{"n_layer": 8, "d_model": 256, "n_head": 2, "n_kv_head": 2, "head_dim": 128, "d_mlp": 704, "vocab_size": 3132, "activation": "swiglu", "norm": "rmsnorm", "norm_place": "pre", "norm_eps": 1e-05, "positions": "rope", "rope_base": 500000.0, "rope_fraction": 1.0, "qk_norm": false, "attn_scale": 0.0884, "bias": "none", "tie_embeddings": false, "parallel_block": false, "init": "trunc", "init_std_qkv": 0.0251, "init_std_o": 0.00628, "init_std_up": 0.0251, "init_std_down": 0.00379, "optimizer": "laprop", "lr": 0.00127, "lr_mult_qkv": 0.5, "beta1": 0.9, "beta2": 0.95, "lr_head": 0.00552, "warmup_steps": 210, "schedule": "wsd", "decay_fraction": 0.593, "decay_shape": "linear", "final_lr_fraction": 0.05, "batch_tokens": 65536, "seq_len": 2048, "doc_mask": true, "train_tokens": 396600000, "steps": 6052, "dataset": "wikipedia_en"}
Each number is 200 + 40 x the weight over its row's rms, rounded and kept within 0 to 999. Layers, rows and columns count from 0. The size before them is the row's rms in percent of the matrix's.

# down: layer 4 MLP down (transposed), 704x256, rms 0.0438, rows 374-408, columns 0-63
# gate: layer 4 MLP gate, 704x256, rms 0.0491, rows 375-409, columns 0-63
# up: layer 4 MLP up, 704x256, rms 0.0443, rows 375-409, columns 0-63
down374,091,220,169,189,197,247,152,141,194,247,161,177,234,143,190,199,242,228,233,175,190,176,166,270,269,163,202,191,161,197,204,190,129,194,251,250,207,158,130,146,193,203,243,190,157,159,243,197,178,226,248,189,224,193,249,212,159,35,206,277,198,270,169,229,214
gate375,114,294,239,214,193,131,136,152,190,222,240,159,199,181,204,223,249,202,227,230,262,167,205,213,194,216,179,169,241,232,192,119,217,226,221,146,179,174,203,225,184,135,103,204,212,211,218,155,233,221,248,183,272,229,157,237,172,203,172,196,194,215,211,138,271
up375,100,213,245,265,204,233,241,189,213,242,196,207,251,229,247,241,166,262,179,200,208,225,201,242,131,155,223,242,206,204,202,200,193,131,176,202,248,264,192,155,115,222,278,192,246,235,186,195,248,217,226,212,175,214,205,147,155,207,217,169,206,211,194,215,188
down375,102,162,197,173,152,229,198,259,193,240,236,193,229,256,287,187,190,196,117,92,272,214,286,181,140,227,226,193,242,182,263,252,207,169,240,138,194,172,160,230,188,186,232,282,234,234,200,197,228,227,211,186,187,248,124,224,220,157,146,197,178,196,192,222,249
gate376,095,208,96,193,176,186,215,260,170,208,208,264,222,203,228,233,189,233,102,287,183,235,223,273,169,194,296,195,271,179,143,161,227,139,123,243,101,183,289,175,161,238,247,208,206,158,231,201,118,196,226,139,235,155,180,230,156,217,197,215,203,267,223,263,181
up376,099,170,116,187,202,175,241,260,193,224,186,222,205,168,191,185,226,190,265,242,243,295,173,270,216,170,184,266,269,220,164,214,150,181,114,208,134,164,191,221,139,175,204,215,181,145,229,219,184,165,212,171,210,210,225,200,182,204,220,184,227,237,157,171,214
down376,098,168,211,125,180,245,219,230,198,210,217,213,184,209,260,194,209,200,207,201,161,244,144,150,285,164,238,196,250,219,281,162,268,188,220,274,193,210,184,199,173,232,211,243,236,149,153,196,181,197,186,274,297,173,245,230,308,207,263,162,158,229,179,216,191
gate377,106,200,204,275,217,207,125,211,229,164,181,186,137,236,139,171,218,257,192,164,260,193,136,232,178,157,228,198,250,267,196,184,232,247,153,123,260,222,155,175,189,243,134,174,233,200,245,244,173,212,186,198,166,259,127,178,250,145,135,265,218,164,186,144,258
up377,104,170,220,232,217,129,205,205,208,199,202,192,207,208,247,160,199,212,164,232,205,172,150,184,259,276,298,166,190,194,196,202,238,250,137,218,242,200,227,235,207,252,163,165,194,161,216,105,181,227,202,177,155,204,249,171,238,218,94,205,195,160,229,341,223
down377,106,190,216,161,253,157,161,279,183,167,217,222,209,227,182,160,258,227,197,198,162,148,201,229,166,198,222,190,210,209,266,257,148,233,95,237,236,121,162,245,192,256,209,170,138,197,237,192,257,115,253,222,138,168,138,238,255,238,160,230,149,206,221,206,233
gate378,096,196,184,163,162,151,214,168,212,227,182,239,174,154,225,145,236,292,248,250,170,129,251,188,171,187,172,236,223,155,184,297,179,192,254,235,236,92,147,250,148,276,227,206,263,194,230,192,144,257,259,203,280,247,173,204,173,222,201,226,193,242,218,174,209
up378,100,244,193,226,270,262,209,202,202,204,259,259,202,173,129,166,184,194,143,199,201,209,117,207,243,112,143,132,227,177,115,164,191,212,198,200,229,161,165,269,154,219,179,258,184,215,227,179,156,164,244,170,201,133,235,245,113,171,176,140,155,212,180,150,220
down378,099,192,218,202,207,163,249,156,162,168,219,242,160,255,241,206,202,135,216,177,168,198,270,259,166,205,131,255,166,92,285,219,158,187,175,218,102,131,185,248,235,153,149,166,146,188,222,174,114,223,231,161,191,203,211,205,138,227,249,237,186,226,206,220,211
gate379,104,224,172,147,140,252,163,211,235,230,219,136,203,235,114,133,215,174,197,258,213,192,207,245,244,235,243,163,196,232,198,195,223,172,231,243,191,162,191,172,196,276,176,145,209,229,182,214,232,165,229,133,227,225,165,216,161,198,208,193,232,222,194,235,259
up379,102,162,219,257,213,233,252,166,228,175,138,190,278,226,177,196,210,161,176,209,111,197,254,174,132,169,237,127,187,163,161,201,183,213,280,171,158,260,185,126,213,166,135,248,163,253,146,245,171,225,219,159,142,221,310,139,125,204,288,129,191,237,285,292,206
down379,102,222,192,250,183,160,193,184,232,149,186,202,140,208,225,299,183,180,176,233,202,248,175,165,209,176,151,228,157,146,236,234,245,209,233,191,173,236,211,212,198,213,241,120,197,166,253,169,145,185,198,156,196,75,259,189,168,259,222,183,229,217,191,184,154
gate380,100,214,282,189,140,189,266,280,169,182,228,191,209,268,183,278,246,190,183,181,208,165,233,203,210,198,234,229,169,215,264,170,275,227,138,187,200,204,194,195,236,156,224,223,202,194,219,147,256,194,224,213,194,103,134,233,204,199,273,221,200,247,194,159,237
up380,101,306,251,153,256,123,184,238,191,194,238,166,152,201,194,171,246,176,176,239,159,167,172,257,249,224,202,222,135,138,194,176,221,207,225,174,155,272,233,199,185,204,244,170,273,211,241,184,202,239,163,140,176,219,225,239,252,230,186,217,244,151,196,179,237
down380,099,168,219,196,210,179,207,142,142,203,246,183,206,212,151,223,217,223,253,240,268,234,263,197,236,221,181,188,185,164,127,306,206,261,174,160,234,158,264,253,237,244,184,200,273,267,195,196,226,236,139,215,183,188,238,175,258,150,220,168,244,128,150,280,215
gate381,109,252,177,161,124,235,274,215,243,205,232,151,220,129,221,238,257,226,194,176,227,190,160,135,166,236,77,227,263,162,232,193,248,178,266,146,181,175,105,268,194,247,205,242,244,202,210,179,217,176,177,150,208,177,250,193,216,191,204,199,197,270,168,188,201
up381,104,245,244,232,156,235,138,273,191,241,181,228,187,256,220,221,289,209,206,191,207,184,183,206,213,196,210,178,221,197,145,182,186,186,247,220,213,212,215,212,232,220,195,236,188,212,247,167,174,167,193,218,208,210,343,166,190,208,211,256,162,264,185,218,202
down381,102,220,224,233,192,223,195,174,199,202,196,242,188,174,188,155,236,167,250,148,209,218,204,160,281,263,209,262,194,122,174,181,88,182,233,125,148,188,199,132,109,166,197,207,265,167,223,141,228,258,215,259,236,275,216,167,121,225,161,225,149,221,191,229,198
gate382,092,281,168,196,237,274,208,205,150,179,159,260,141,187,220,230,271,241,174,195,185,174,197,259,128,238,188,176,234,163,177,216,114,187,210,197,246,129,212,157,149,236,188,190,201,126,194,249,236,229,161,157,236,194,126,195,208,182,162,218,171,174,269,236,198
up382,094,181,238,208,225,218,228,231,155,118,93,204,215,182,193,276,219,224,279,259,190,149,193,221,135,149,225,121,193,224,201,194,169,255,164,184,235,161,139,198,202,252,208,169,267,198,253,219,220,206,213,184,169,205,204,179,304,191,210,225,248,182,167,176,158
down382,091,269,110,167,243,239,176,239,163,221,207,196,168,327,198,188,178,215,116,187,212,118,226,201,218,208,184,227,167,125,182,161,235,268,212,239,104,247,147,190,99,201,185,193,211,199,203,261,134,244,168,157,202,153,214,215,142,155,120,175,185,176,232,222,184
gate383,108,289,225,106,189,203,176,128,132,167,187,187,219,218,179,166,269,114,130,239,190,179,203,194,164,229,168,205,225,213,189,213,147,210,286,200,203,166,244,149,153,249,245,238,258,205,219,180,185,211,235,112,183,221,211,238,178,161,190,203,253,201,257,192,266
up383,101,258,212,169,219,258,218,207,158,253,163,171,263,165,199,152,200,217,221,190,197,197,201,206,191,236,224,227,156,175,312,246,217,256,166,220,199,221,240,271,179,197,256,209,218,191,242,178,266,160,238,179,135,239,169,224,119,196,241,210,185,201,180,84,202
down383,101,178,165,163,218,200,123,224,155,222,158,296,200,175,238,161,287,149,198,227,246,211,144,206,291,177,206,194,255,239,157,142,219,152,245,267,199,166,163,226,175,202,179,227,225,230,169,226,177,181,155,132,225,234,128,202,185,119,210,214,238,253,211,144,205
gate384,113,248,181,179,166,163,289,207,177,243,150,209,214,160,262,184,205,234,223,258,140,207,182,173,192,232,287,300,254,169,151,207,211,138,271,129,188,207,259,253,194,161,251,242,273,187,286,254,246,256,220,181,186,285,126,275,237,174,193,185,273,183,136,262,184
up384,102,184,183,221,217,191,217,178,237,258,135,263,230,223,177,210,224,235,301,127,147,175,190,279,176,189,239,242,276,233,229,265,208,219,233,230,173,200,191,138,279,259,104,199,230,235,212,148,217,226,259,215,183,76,223,231,215,215,128,175,144,214,176,162,194
down384,101,264,224,250,172,144,248,179,154,196,198,245,174,203,189,257,251,216,193,279,198,273,164,249,195,188,175,175,218,156,187,242,137,187,192,188,207,136,176,132,208,194,210,158,190,158,183,191,233,168,215,186,201,225,141,226,131,256,208,161,187,240,162,187,214
gate385,097,247,175,185,200,283,156,223,237,199,151,126,200,194,211,260,231,100,211,230,158,197,170,197,105,194,185,232,174,192,111,258,202,173,130,194,176,243,196,235,223,209,206,212,248,269,225,137,254,270,192,171,203,272,226,155,250,207,216,231,263,143,169,197,268
up385,089,252,270,246,160,225,241,157,166,266,243,266,199,187,190,119,171,198,230,129,179,173,180,208,186,233,176,243,192,222,146,272,177,283,179,252,148,216,230,247,197,233,122,205,190,201,228,162,130,194,239,191,205,167,260,215,194,172,218,196,166,254,249,251,215
down385,093,286,283,236,256,219,229,231,167,207,189,179,171,222,239,164,180,203,240,198,193,161,124,208,183,205,239,200,174,177,170,245,169,118,272,187,245,162,178,172,185,222,156,213,278,250,246,160,140,253,200,215,250,252,215,220,210,166,208,171,155,160,289,221,263
gate386,093,179,219,200,209,183,216,212,174,112,233,218,167,134,112,125,180,205,160,228,227,238,151,167,201,200,138,191,169,204,256,210,141,260,152,127,221,181,193,214,195,210,131,184,243,186,197,147,222,114,232,182,177,231,151,168,109,158,194,281,220,239,171,253,191
up386,096,179,154,175,222,213,195,231,182,230,161,151,233,234,295,196,153,193,210,238,223,151,220,142,201,273,301,190,171,220,223,212,202,260,277,200,154,203,96,195,177,196,171,215,225,165,122,220,249,230,164,175,191,263,191,154,236,209,179,129,142,158,258,109,187
down386,094,272,199,205,209,191,166,216,251,193,163,203,163,154,195,139,196,218,249,262,219,188,239,154,233,226,248,169,169,232,162,118,202,135,191,313,168,211,130,137,204,160,193,229,134,192,171,253,141,172,217,239,196,222,272,151,196,362,237,157,130,201,167,181,161
gate387,099,230,217,182,207,150,78,185,200,189,226,152,237,245,195,272,164,140,196,152,180,145,151,268,207,233,245,119,258,191,225,125,234,244,160,201,166,236,219,221,215,129,194,163,220,218,245,89,225,182,260,205,209,209,206,231,171,180,180,255,257,168,203,199,282
up387,097,179,210,215,209,261,225,225,175,203,222,220,192,155,240,192,163,254,192,209,218,194,211,245,198,234,255,190,185,198,173,168,243,228,144,201,306,232,207,178,167,245,181,121,208,200,136,269,229,185,173,172,211,188,221,176,197,201,222,229,238,202,190,193,151
down387,096,238,264,172,199,221,246,187,223,232,217,259,201,159,158,184,164,187,181,257,174,184,157,182,183,136,153,160,196,248,162,229,232,258,184,180,135,218,150,202,232,160,251,190,163,222,152,216,211,273,185,207,198,261,208,187,186,369,178,275,198,181,194,192,174
gate388,115,284,206,200,176,242,171,205,250,252,213,182,171,168,231,203,236,207,248,256,192,154,161,220,244,178,136,255,208,186,238,244,153,139,141,100,179,240,265,202,191,163,207,136,249,190,242,215,265,251,226,228,250,282,166,128,254,168,151,186,164,208,272,182,162
up388,108,222,209,219,228,224,135,216,162,142,217,176,133,221,224,193,232,221,113,154,233,215,196,173,276,190,151,188,207,152,152,272,142,157,163,206,253,192,178,215,237,192,205,270,160,234,142,183,250,208,233,231,251,201,226,180,240,237,188,196,202,213,210,232,171
down388,107,172,187,200,261,272,230,151,254,229,237,190,150,154,112,229,152,197,151,194,201,222,172,252,271,221,235,250,217,204,236,231,219,192,287,219,202,121,181,153,284,182,160,257,232,174,132,113,203,160,124,189,200,212,178,138,234,225,212,201,269,113,238,127,220
gate389,117,208,146,194,143,204,198,196,146,131,234,257,164,212,201,249,188,149,208,239,253,163,133,250,124,205,225,198,206,224,147,225,197,228,182,180,202,158,187,175,156,200,201,274,222,196,175,267,196,165,229,228,244,145,161,281,185,156,211,152,171,199,212,257,219
up389,102,219,201,247,253,220,153,226,183,213,180,180,181,163,219,182,249,189,200,263,146,173,193,124,264,226,270,150,186,150,180,226,191,188,166,193,299,186,185,204,120,193,218,220,144,157,172,253,269,238,205,219,145,219,191,185,254,191,178,189,163,185,198,89,206
down389,105,240,168,202,174,145,188,114,206,133,175,218,157,178,185,302,218,211,262,183,235,169,176,209,208,210,150,212,133,122,253,252,198,181,247,143,207,192,116,167,154,139,206,208,225,170,247,159,180,192,267,189,247,200,244,225,168,191,189,208,177,151,198,150,266
gate390,097,226,216,241,194,245,138,216,206,240,217,184,117,263,200,239,212,173,203,257,207,187,141,233,169,267,227,211,174,247,144,228,203,224,200,208,98,291,243,184,202,125,113,198,261,152,225,198,189,251,192,180,210,165,171,193,212,173,135,182,177,142,125,130,208
up390,091,233,235,212,199,203,253,174,145,188,210,262,138,118,291,205,203,209,174,191,262,105,149,230,187,227,228,211,219,126,251,139,206,186,210,204,251,229,174,172,233,221,225,221,230,228,102,185,174,208,223,167,146,282,192,224,185,217,161,164,298,179,279,264,168
down390,098,197,208,255,187,175,188,256,184,136,298,255,179,220,265,260,213,220,167,267,193,137,170,222,94,279,165,189,251,178,246,229,121,96,205,203,238,221,213,154,288,176,194,163,184,177,143,145,241,263,192,229,164,198,255,215,244,102,169,147,224,148,183,154,201
gate391,089,167,145,181,129,239,152,263,229,156,203,219,140,233,101,222,147,233,229,209,147,118,202,168,195,206,193,211,230,286,225,230,228,147,208,170,191,204,222,245,210,213,238,177,247,256,242,222,248,252,277,140,232,209,187,193,147,217,237,224,203,142,215,188,177
up391,092,219,216,133,226,166,174,167,182,202,189,136,167,199,179,188,147,149,147,209,255,159,150,190,121,212,167,123,195,282,139,150,238,138,212,189,214,179,210,155,169,134,177,155,208,169,186,176,180,208,192,194,245,190,135,136,203,187,178,209,152,169,169,141,165
down391,099,213,156,151,254,236,214,228,246,112,207,235,153,147,177,269,240,204,217,187,182,212,221,241,221,218,120,243,280,204,187,258,193,127,184,215,239,232,172,124,214,199,177,265,245,199,161,179,241,211,199,149,181,212,123,199,214,209,200,162,194,192,225,229,172
gate392,093,194,212,195,232,207,232,185,172,230,132,235,169,211,297,236,240,165,253,261,158,141,195,170,183,189,238,233,169,171,191,171,219,140,163,192,204,149,220,234,224,196,189,151,217,176,158,245,184,227,222,179,148,221,264,257,215,207,207,232,185,155,182,192,254
up392,099,176,218,192,141,230,280,265,259,183,150,202,220,261,173,223,260,179,132,135,252,186,211,188,121,263,143,198,208,181,291,185,176,253,115,222,243,118,165,204,244,239,169,206,157,181,194,179,211,231,167,106,203,176,219,184,190,192,215,246,156,200,140,116,216
down392,102,176,213,179,202,151,255,206,157,260,182,184,185,191,143,222,163,187,261,180,239,125,218,136,223,221,106,172,215,253,135,200,182,218,240,241,248,223,259,246,140,277,186,177,266,179,206,170,210,249,152,200,216,228,200,196,178,217,170,236,173,181,186,270,194
gate393,097,246,206,202,200,163,195,154,187,240,207,275,253,241,208,231,252,183,207,127,242,218,152,174,182,211,154,216,216,144,270,153,216,119,186,198,190,189,134,138,171,171,226,199,247,232,244,244,170,155,218,247,157,160,178,159,212,198,173,163,155,239,144,208,252
up393,104,206,258,189,183,195,169,204,203,208,179,216,158,239,187,152,172,173,151,228,255,195,244,189,218,223,155,257,157,230,194,198,208,260,273,213,227,119,193,256,240,240,206,183,239,176,162,215,250,267,203,106,177,216,137,174,192,234,153,165,246,271,305,269,169
down393,102,168,213,175,139,231,192,235,218,217,146,240,224,227,205,145,259,250,263,157,173,278,219,187,150,187,207,238,258,253,162,167,280,200,230,254,179,272,234,227,172,193,211,295,195,186,146,187,172,215,173,204,244,293,259,150,178,240,164,161,207,211,238,183,282
gate394,097,235,196,222,168,234,175,205,189,192,185,199,215,203,230,189,222,270,171,132,249,256,227,205,192,271,169,259,228,125,208,156,258,187,205,197,203,224,151,238,149,260,253,253,230,95,178,115,231,166,227,189,247,190,126,165,241,187,144,195,167,152,270,235,179
up394,096,233,283,212,241,204,195,154,144,198,181,200,144,149,170,186,154,206,188,195,191,215,212,208,137,273,167,232,157,202,192,193,134,190,215,144,190,316,213,188,102,172,220,140,163,192,204,197,75,199,251,234,188,275,168,244,254,237,199,209,225,199,234,196,162
down394,095,260,187,242,242,150,129,150,246,169,143,157,176,143,231,248,205,150,161,167,166,228,198,194,230,124,191,197,244,235,210,134,137,134,171,158,146,254,135,253,162,261,230,225,201,209,201,206,196,191,275,175,264,217,196,193,166,235,211,205,223,150,266,108,250
gate395,109,236,213,175,142,202,220,241,169,212,218,186,193,181,247,192,229,173,184,152,208,182,162,247,161,248,133,185,236,165,139,229,252,178,277,199,164,218,150,210,202,123,278,204,211,193,178,219,214,199,240,201,253,240,249,132,190,215,212,177,190,197,257,157,189
up395,101,204,193,251,278,194,191,186,163,205,210,182,190,187,176,150,136,204,177,155,118,150,268,181,242,177,223,168,256,188,226,184,239,162,242,170,140,186,205,158,182,241,167,260,214,184,176,129,134,279,192,227,240,222,220,231,183,205,191,139,248,129,169,176,207
down395,099,169,196,264,198,198,189,234,306,217,162,191,229,268,200,227,227,202,273,161,159,153,261,185,200,133,181,199,116,240,224,201,159,203,162,199,156,143,265,153,181,165,206,247,179,137,180,198,194,143,190,202,238,199,187,188,222,170,209,179,187,211,242,211,125
gate396,096,177,116,199,190,204,192,217,189,209,209,226,184,207,126,225,228,166,130,237,212,170,175,218,185,196,208,172,256,181,260,230,219,212,142,258,214,175,273,176,206,138,158,187,211,235,197,139,201,303,234,251,213,224,210,184,237,205,232,148,150,194,154,117,215
up396,099,159,207,165,193,211,196,223,213,214,240,251,145,153,139,235,207,176,194,143,156,209,216,196,213,256,188,166,192,147,164,210,131,211,125,152,249,259,254,284,210,148,174,157,150,221,186,189,211,228,204,192,162,233,205,171,180,190,158,248,229,203,195,208,275
down396,097,187,255,251,218,230,174,250,124,203,177,181,148,206,215,245,221,180,187,216,175,257,167,239,178,180,153,261,219,185,199,182,217,202,229,246,196,220,156,236,120,230,260,200,277,155,182,184,183,182,249,187,181,161,206,196,251,172,242,215,171,146,183,250,302
gate397,093,287,209,205,217,189,177,259,190,225,235,271,153,173,221,173,197,215,194,194,188,85,182,240,233,181,176,164,187,232,177,118,204,152,282,225,216,206,217,205,219,209,195,179,207,114,173,224,227,201,247,136,219,267,147,140,110,169,168,198,147,257,267,269,153
up397,092,171,164,146,187,266,143,143,176,194,194,261,181,188,195,277,142,166,157,293,283,202,178,196,183,189,286,215,236,245,249,213,205,211,191,180,236,197,194,192,190,150,153,249,224,256,201,197,255,290,197,219,209,171,222,244,202,205,211,255,226,181,220,198,227
down397,099,229,135,150,210,242,204,218,182,170,200,215,200,226,232,211,192,238,165,143,193,202,184,209,250,219,228,159,220,246,199,174,187,257,207,76,214,279,138,191,133,204,173,200,295,235,173,117,273,287,191,201,199,240,182,223,210,103,199,256,254,190,233,207,197
gate398,101,176,234,197,171,137,224,180,166,133,212,132,205,228,176,196,191,156,183,188,227,182,178,141,241,228,206,179,152,171,201,193,218,215,233,223,209,234,226,128,194,169,217,171,204,156,149,276,246,204,160,164,248,267,238,273,193,255,201,213,203,249,186,284,182
up398,102,207,144,168,217,107,217,244,254,259,268,196,206,224,161,227,152,109,219,235,186,172,165,155,213,210,227,229,187,205,218,239,197,249,159,198,169,265,154,149,240,205,182,150,262,209,277,201,191,225,266,154,209,193,191,195,162,182,212,215,196,202,204,231,243
down398,098,251,217,243,188,226,189,134,121,199,249,186,187,103,135,207,239,168,152,203,243,224,162,120,195,263,179,235,210,275,159,184,156,175,237,223,264,174,136,162,199,174,196,175,185,253,275,178,206,219,125,249,159,222,291,161,185,115,134,169,182,233,193,189,208
gate399,088,180,221,215,211,258,148,172,211,175,211,145,283,191,230,182,169,214,225,248,165,162,138,140,179,179,199,166,186,205,194,225,211,216,209,152,207,218,196,218,237,231,204,147,203,177,208,144,216,184,228,142,192,192,185,151,201,210,221,227,253,192,208,205,230
up399,084,212,205,171,204,169,155,130,243,113,200,117,256,163,242,145,171,248,143,209,143,231,189,226,156,189,225,205,123,144,217,196,187,218,205,151,228,255,179,211,152,188,198,180,170,204,164,223,230,130,133,168,231,241,219,209,208,243,183,181,202,229,175,247,235
down399,090,190,240,170,222,236,198,200,153,126,176,165,218,100,268,229,271,218,140,176,166,275,275,197,213,155,198,226,156,224,150,183,135,206,147,161,177,217,189,148,177,234,247,128,183,235,185,236,143,167,168,234,135,196,200,172,182,264,222,159,176,194,170,234,240
gate400,103,296,304,168,179,126,201,134,205,176,225,169,176,194,130,206,188,155,206,178,233,176,202,210,166,219,212,247,223,260,267,110,258,220,239,217,205,188,172,158,232,223,169,133,191,262,170,248,191,216,218,164,206,258,141,249,220,147,201,160,240,181,165,208,236
up400,103,105,187,249,280,164,234,136,184,213,194,210,78,179,195,212,178,177,229,141,245,177,144,166,187,220,186,257,147,123,219,175,173,232,123,187,291,234,234,190,207,207,169,87,175,240,256,191,229,168,204,237,212,234,206,234,156,231,203,237,241,173,118,185,173
down400,104,246,186,149,265,186,179,238,164,206,209,169,186,133,187,176,167,253,114,232,140,153,192,229,238,191,186,196,152,228,237,254,164,141,216,187,129,222,220,229,228,191,170,176,220,129,279,189,243,226,197,198,202,160,319,169,163,167,211,230,262,246,160,196,135
gate401,098,244,184,247,239,218,182,222,151,168,232,122,125,266,131,237,154,158,187,204,193,137,165,219,143,212,204,205,170,221,244,186,132,185,229,280,180,228,165,218,163,250,219,247,161,210,293,257,159,193,192,203,212,236,171,189,177,178,140,265,156,158,247,167,295
up401,103,245,262,223,207,168,198,197,153,193,207,202,208,157,208,215,177,135,212,164,203,164,189,208,213,230,166,198,229,267,86,234,198,239,141,235,218,175,197,236,216,156,170,146,192,193,232,246,247,253,198,183,212,151,228,180,190,210,176,182,212,159,228,222,163
down401,101,228,258,175,211,157,233,203,278,256,189,236,139,140,188,264,235,244,251,206,194,229,124,194,227,266,143,255,191,237,179,190,160,254,187,205,192,237,240,221,153,228,203,221,217,177,165,212,207,255,227,152,225,291,178,158,164,138,271,155,142,208,167,270,223
gate402,099,200,212,151,214,144,190,210,213,182,249,162,147,229,226,134,244,222,231,242,229,162,217,147,227,174,181,177,190,187,208,213,154,299,203,206,266,148,225,197,168,182,153,121,211,198,227,205,229,179,271,163,160,168,206,191,215,194,170,179,177,276,241,254,149
up402,102,194,209,168,293,175,185,201,205,168,150,183,234,128,306,232,109,243,114,274,204,176,222,191,143,166,205,257,253,206,214,188,146,236,230,228,185,145,239,190,200,238,251,251,133,199,145,183,185,221,197,217,165,164,113,192,204,220,113,192,241,183,234,238,240
down402,101,210,197,258,242,215,208,238,210,210,188,204,226,195,228,261,145,204,196,223,168,234,235,214,190,212,207,155,229,225,113,187,183,257,290,156,248,205,189,183,179,209,173,225,219,262,189,128,196,230,227,138,254,233,211,141,233,214,111,159,347,130,133,153,180
gate403,099,216,174,200,176,117,176,215,223,216,203,143,177,230,97,223,210,168,196,222,305,186,185,191,194,199,192,208,234,198,164,127,228,231,223,261,272,205,207,150,173,200,191,227,182,214,174,131,198,218,250,138,204,206,228,166,217,166,136,263,280,204,178,164,250
up403,103,213,256,215,158,247,144,165,189,199,159,267,218,167,230,111,197,186,195,172,223,211,215,192,132,204,214,195,214,162,171,164,168,212,203,183,207,221,180,197,132,291,230,208,220,140,245,182,195,239,217,259,159,184,139,198,239,182,165,252,280,182,213,163,172
down403,102,184,186,178,222,198,235,170,217,219,202,248,235,218,232,213,130,169,143,125,236,186,215,160,284,240,176,185,267,238,217,253,329,204,162,168,188,242,282,170,138,161,221,240,155,167,246,239,232,201,310,209,258,177,250,195,74,176,225,147,122,172,201,138,183
gate404,101,222,234,230,164,197,131,169,176,143,268,227,244,177,260,133,169,205,207,261,230,169,179,209,157,118,211,217,180,226,169,208,197,189,211,192,205,222,227,164,174,179,215,247,243,109,199,214,183,271,219,184,80,265,168,199,231,192,254,245,196,201,249,187,258
up404,098,199,116,218,204,214,242,184,205,137,169,207,208,218,220,131,233,135,201,217,219,129,237,181,268,207,170,168,100,206,141,153,222,253,239,234,208,179,175,214,168,168,251,177,238,238,241,223,223,282,194,194,243,254,99,217,244,222,285,181,183,246,196,195,252
down404,098,165,146,252,154,267,119,224,263,161,180,215,163,269,224,163,206,197,186,154,242,252,210,215,176,163,200,174,230,192,203,166,159,161,206,171,217,169,182,140,248,209,167,244,234,246,253,137,260,138,176,268,151,175,142,209,255,136,172,156,220,157,165,255,241
gate405,102,228,226,139,183,268,180,217,214,180,66,272,164,261,171,177,169,249,194,229,168,162,253,119,228,118,192,224,189,205,211,252,240,187,204,265,217,169,181,232,260,156,195,193,210,204,226,218,172,186,211,251,209,217,134,195,188,153,161,200,199,121,282,213,191
up405,101,199,176,216,236,168,270,252,242,268,180,161,201,162,163,175,250,228,177,276,267,221,187,161,223,189,149,262,154,154,197,161,227,173,261,250,189,187,263,117,191,188,158,231,210,173,201,250,122,192,193,211,235,202,233,190,142,256,220,199,170,204,194,192,137
down405,101,144,233,241,155,231,186,201,153,139,205,160,202,148,132,179,132,130,245,216,144,174,164,147,115,208,130,185,245,157,216,143,208,197,175,179,174,179,252,230,211,163,181,187,158,198,262,322,123,197,297,268,197,238,150,205,190,266,239,190,197,225,257,247,195
gate406,097,214,226,216,162,190,141,213,213,169,243,192,224,223,241,232,227,225,236,206,205,179,202,253,152,241,273,155,209,166,235,191,254,162,296,88,213,209,169,188,177,238,234,186,184,215,213,160,197,247,204,197,142,238,165,178,174,167,166,178,121,117,219,231,199
up406,092,252,171,245,206,215,134,233,285,213,223,219,249,202,218,227,262,177,196,164,189,199,272,200,205,235,247,186,274,130,182,215,205,279,252,192,240,172,111,210,120,226,282,214,279,140,204,219,197,180,167,224,166,205,242,204,162,173,268,241,187,198,252,191,235
down406,092,191,217,251,263,130,148,143,204,167,139,203,215,103,242,248,186,168,211,182,225,186,212,163,200,212,183,223,235,151,121,203,203,177,267,172,216,145,210,274,185,177,233,238,184,212,157,134,171,198,237,183,214,224,175,151,203,291,152,192,154,187,153,170,217
gate407,096,200,161,151,170,239,214,245,207,147,200,243,163,281,209,227,273,156,142,205,162,131,192,228,162,174,175,190,157,281,223,165,274,216,120,166,175,163,233,150,152,178,169,135,181,259,175,146,199,256,176,140,189,187,172,241,225,169,216,181,187,180,169,154,228
up407,102,180,201,239,265,198,172,139,247,207,217,223,149,231,177,224,264,198,124,188,193,209,269,197,175,263,186,265,248,182,177,190,183,221,149,195,164,178,221,214,192,209,237,156,171,171,235,160,170,216,214,222,120,228,201,214,204,217,259,88,179,205,202,194,214
down407,099,212,226,180,158,197,132,165,227,224,141,192,259,253,195,286,267,267,198,240,196,237,160,188,174,204,207,210,209,272,179,176,189,231,140,265,171,167,213,124,203,181,241,206,170,232,176,244,146,178,237,217,146,126,156,204,197,114,221,222,194,240,201,215,188
gate408,104,263,155,181,188,197,292,225,184,251,226,220,117,176,152,176,237,112,201,225,202,126,193,238,187,244,265,205,178,222,159,187,213,223,235,184,190,214,242,209,206,181,250,187,217,195,155,159,217,242,260,189,202,170,250,171,258,170,158,263,187,275,249,226,175
up408,102,208,208,168,194,238,195,232,213,217,198,208,164,189,182,150,208,367,230,159,146,211,180,161,199,203,276,250,176,117,149,178,146,198,227,239,216,151,207,288,174,303,201,169,213,153,276,252,250,175,245,194,203,206,250,214,197,185,232,258,154,218,209,155,167
down408,103,143,230,177,211,207,236,236,242,162,151,293,262,244,226,167,120,181,240,252,141,178,230,188,135,210,177,206,213,184,211,188,195,193,203,192,177,167,191,207,254,235,186,135,166,229,179,196,199,189,114,219,192,209,159,250,213,365,247,154,135,158,211,205,197
gate409,101,198,227,197,166,221,241,253,183,208,171,246,166,173,175,155,153,276,231,232,237,208,158,205,194,222,190,204,186,236,229,147,268,230,214,181,173,179,160,212,180,293,171,226,143,179,249,230,208,209,239,158,219,277,167,213,109,154,90,226,225,161,178,177,158
up409,106,253,176,235,248,247,157,184,177,141,177,193,210,211,204,146,181,180,197,291,213,209,190,223,181,248,148,148,224,213,181,203,127,127,279,201,156,223,140,195,196,215,231,203,147,179,201,208,168,156,196,209,132,215,239,211,227,195,200,147,155,176,155,279,188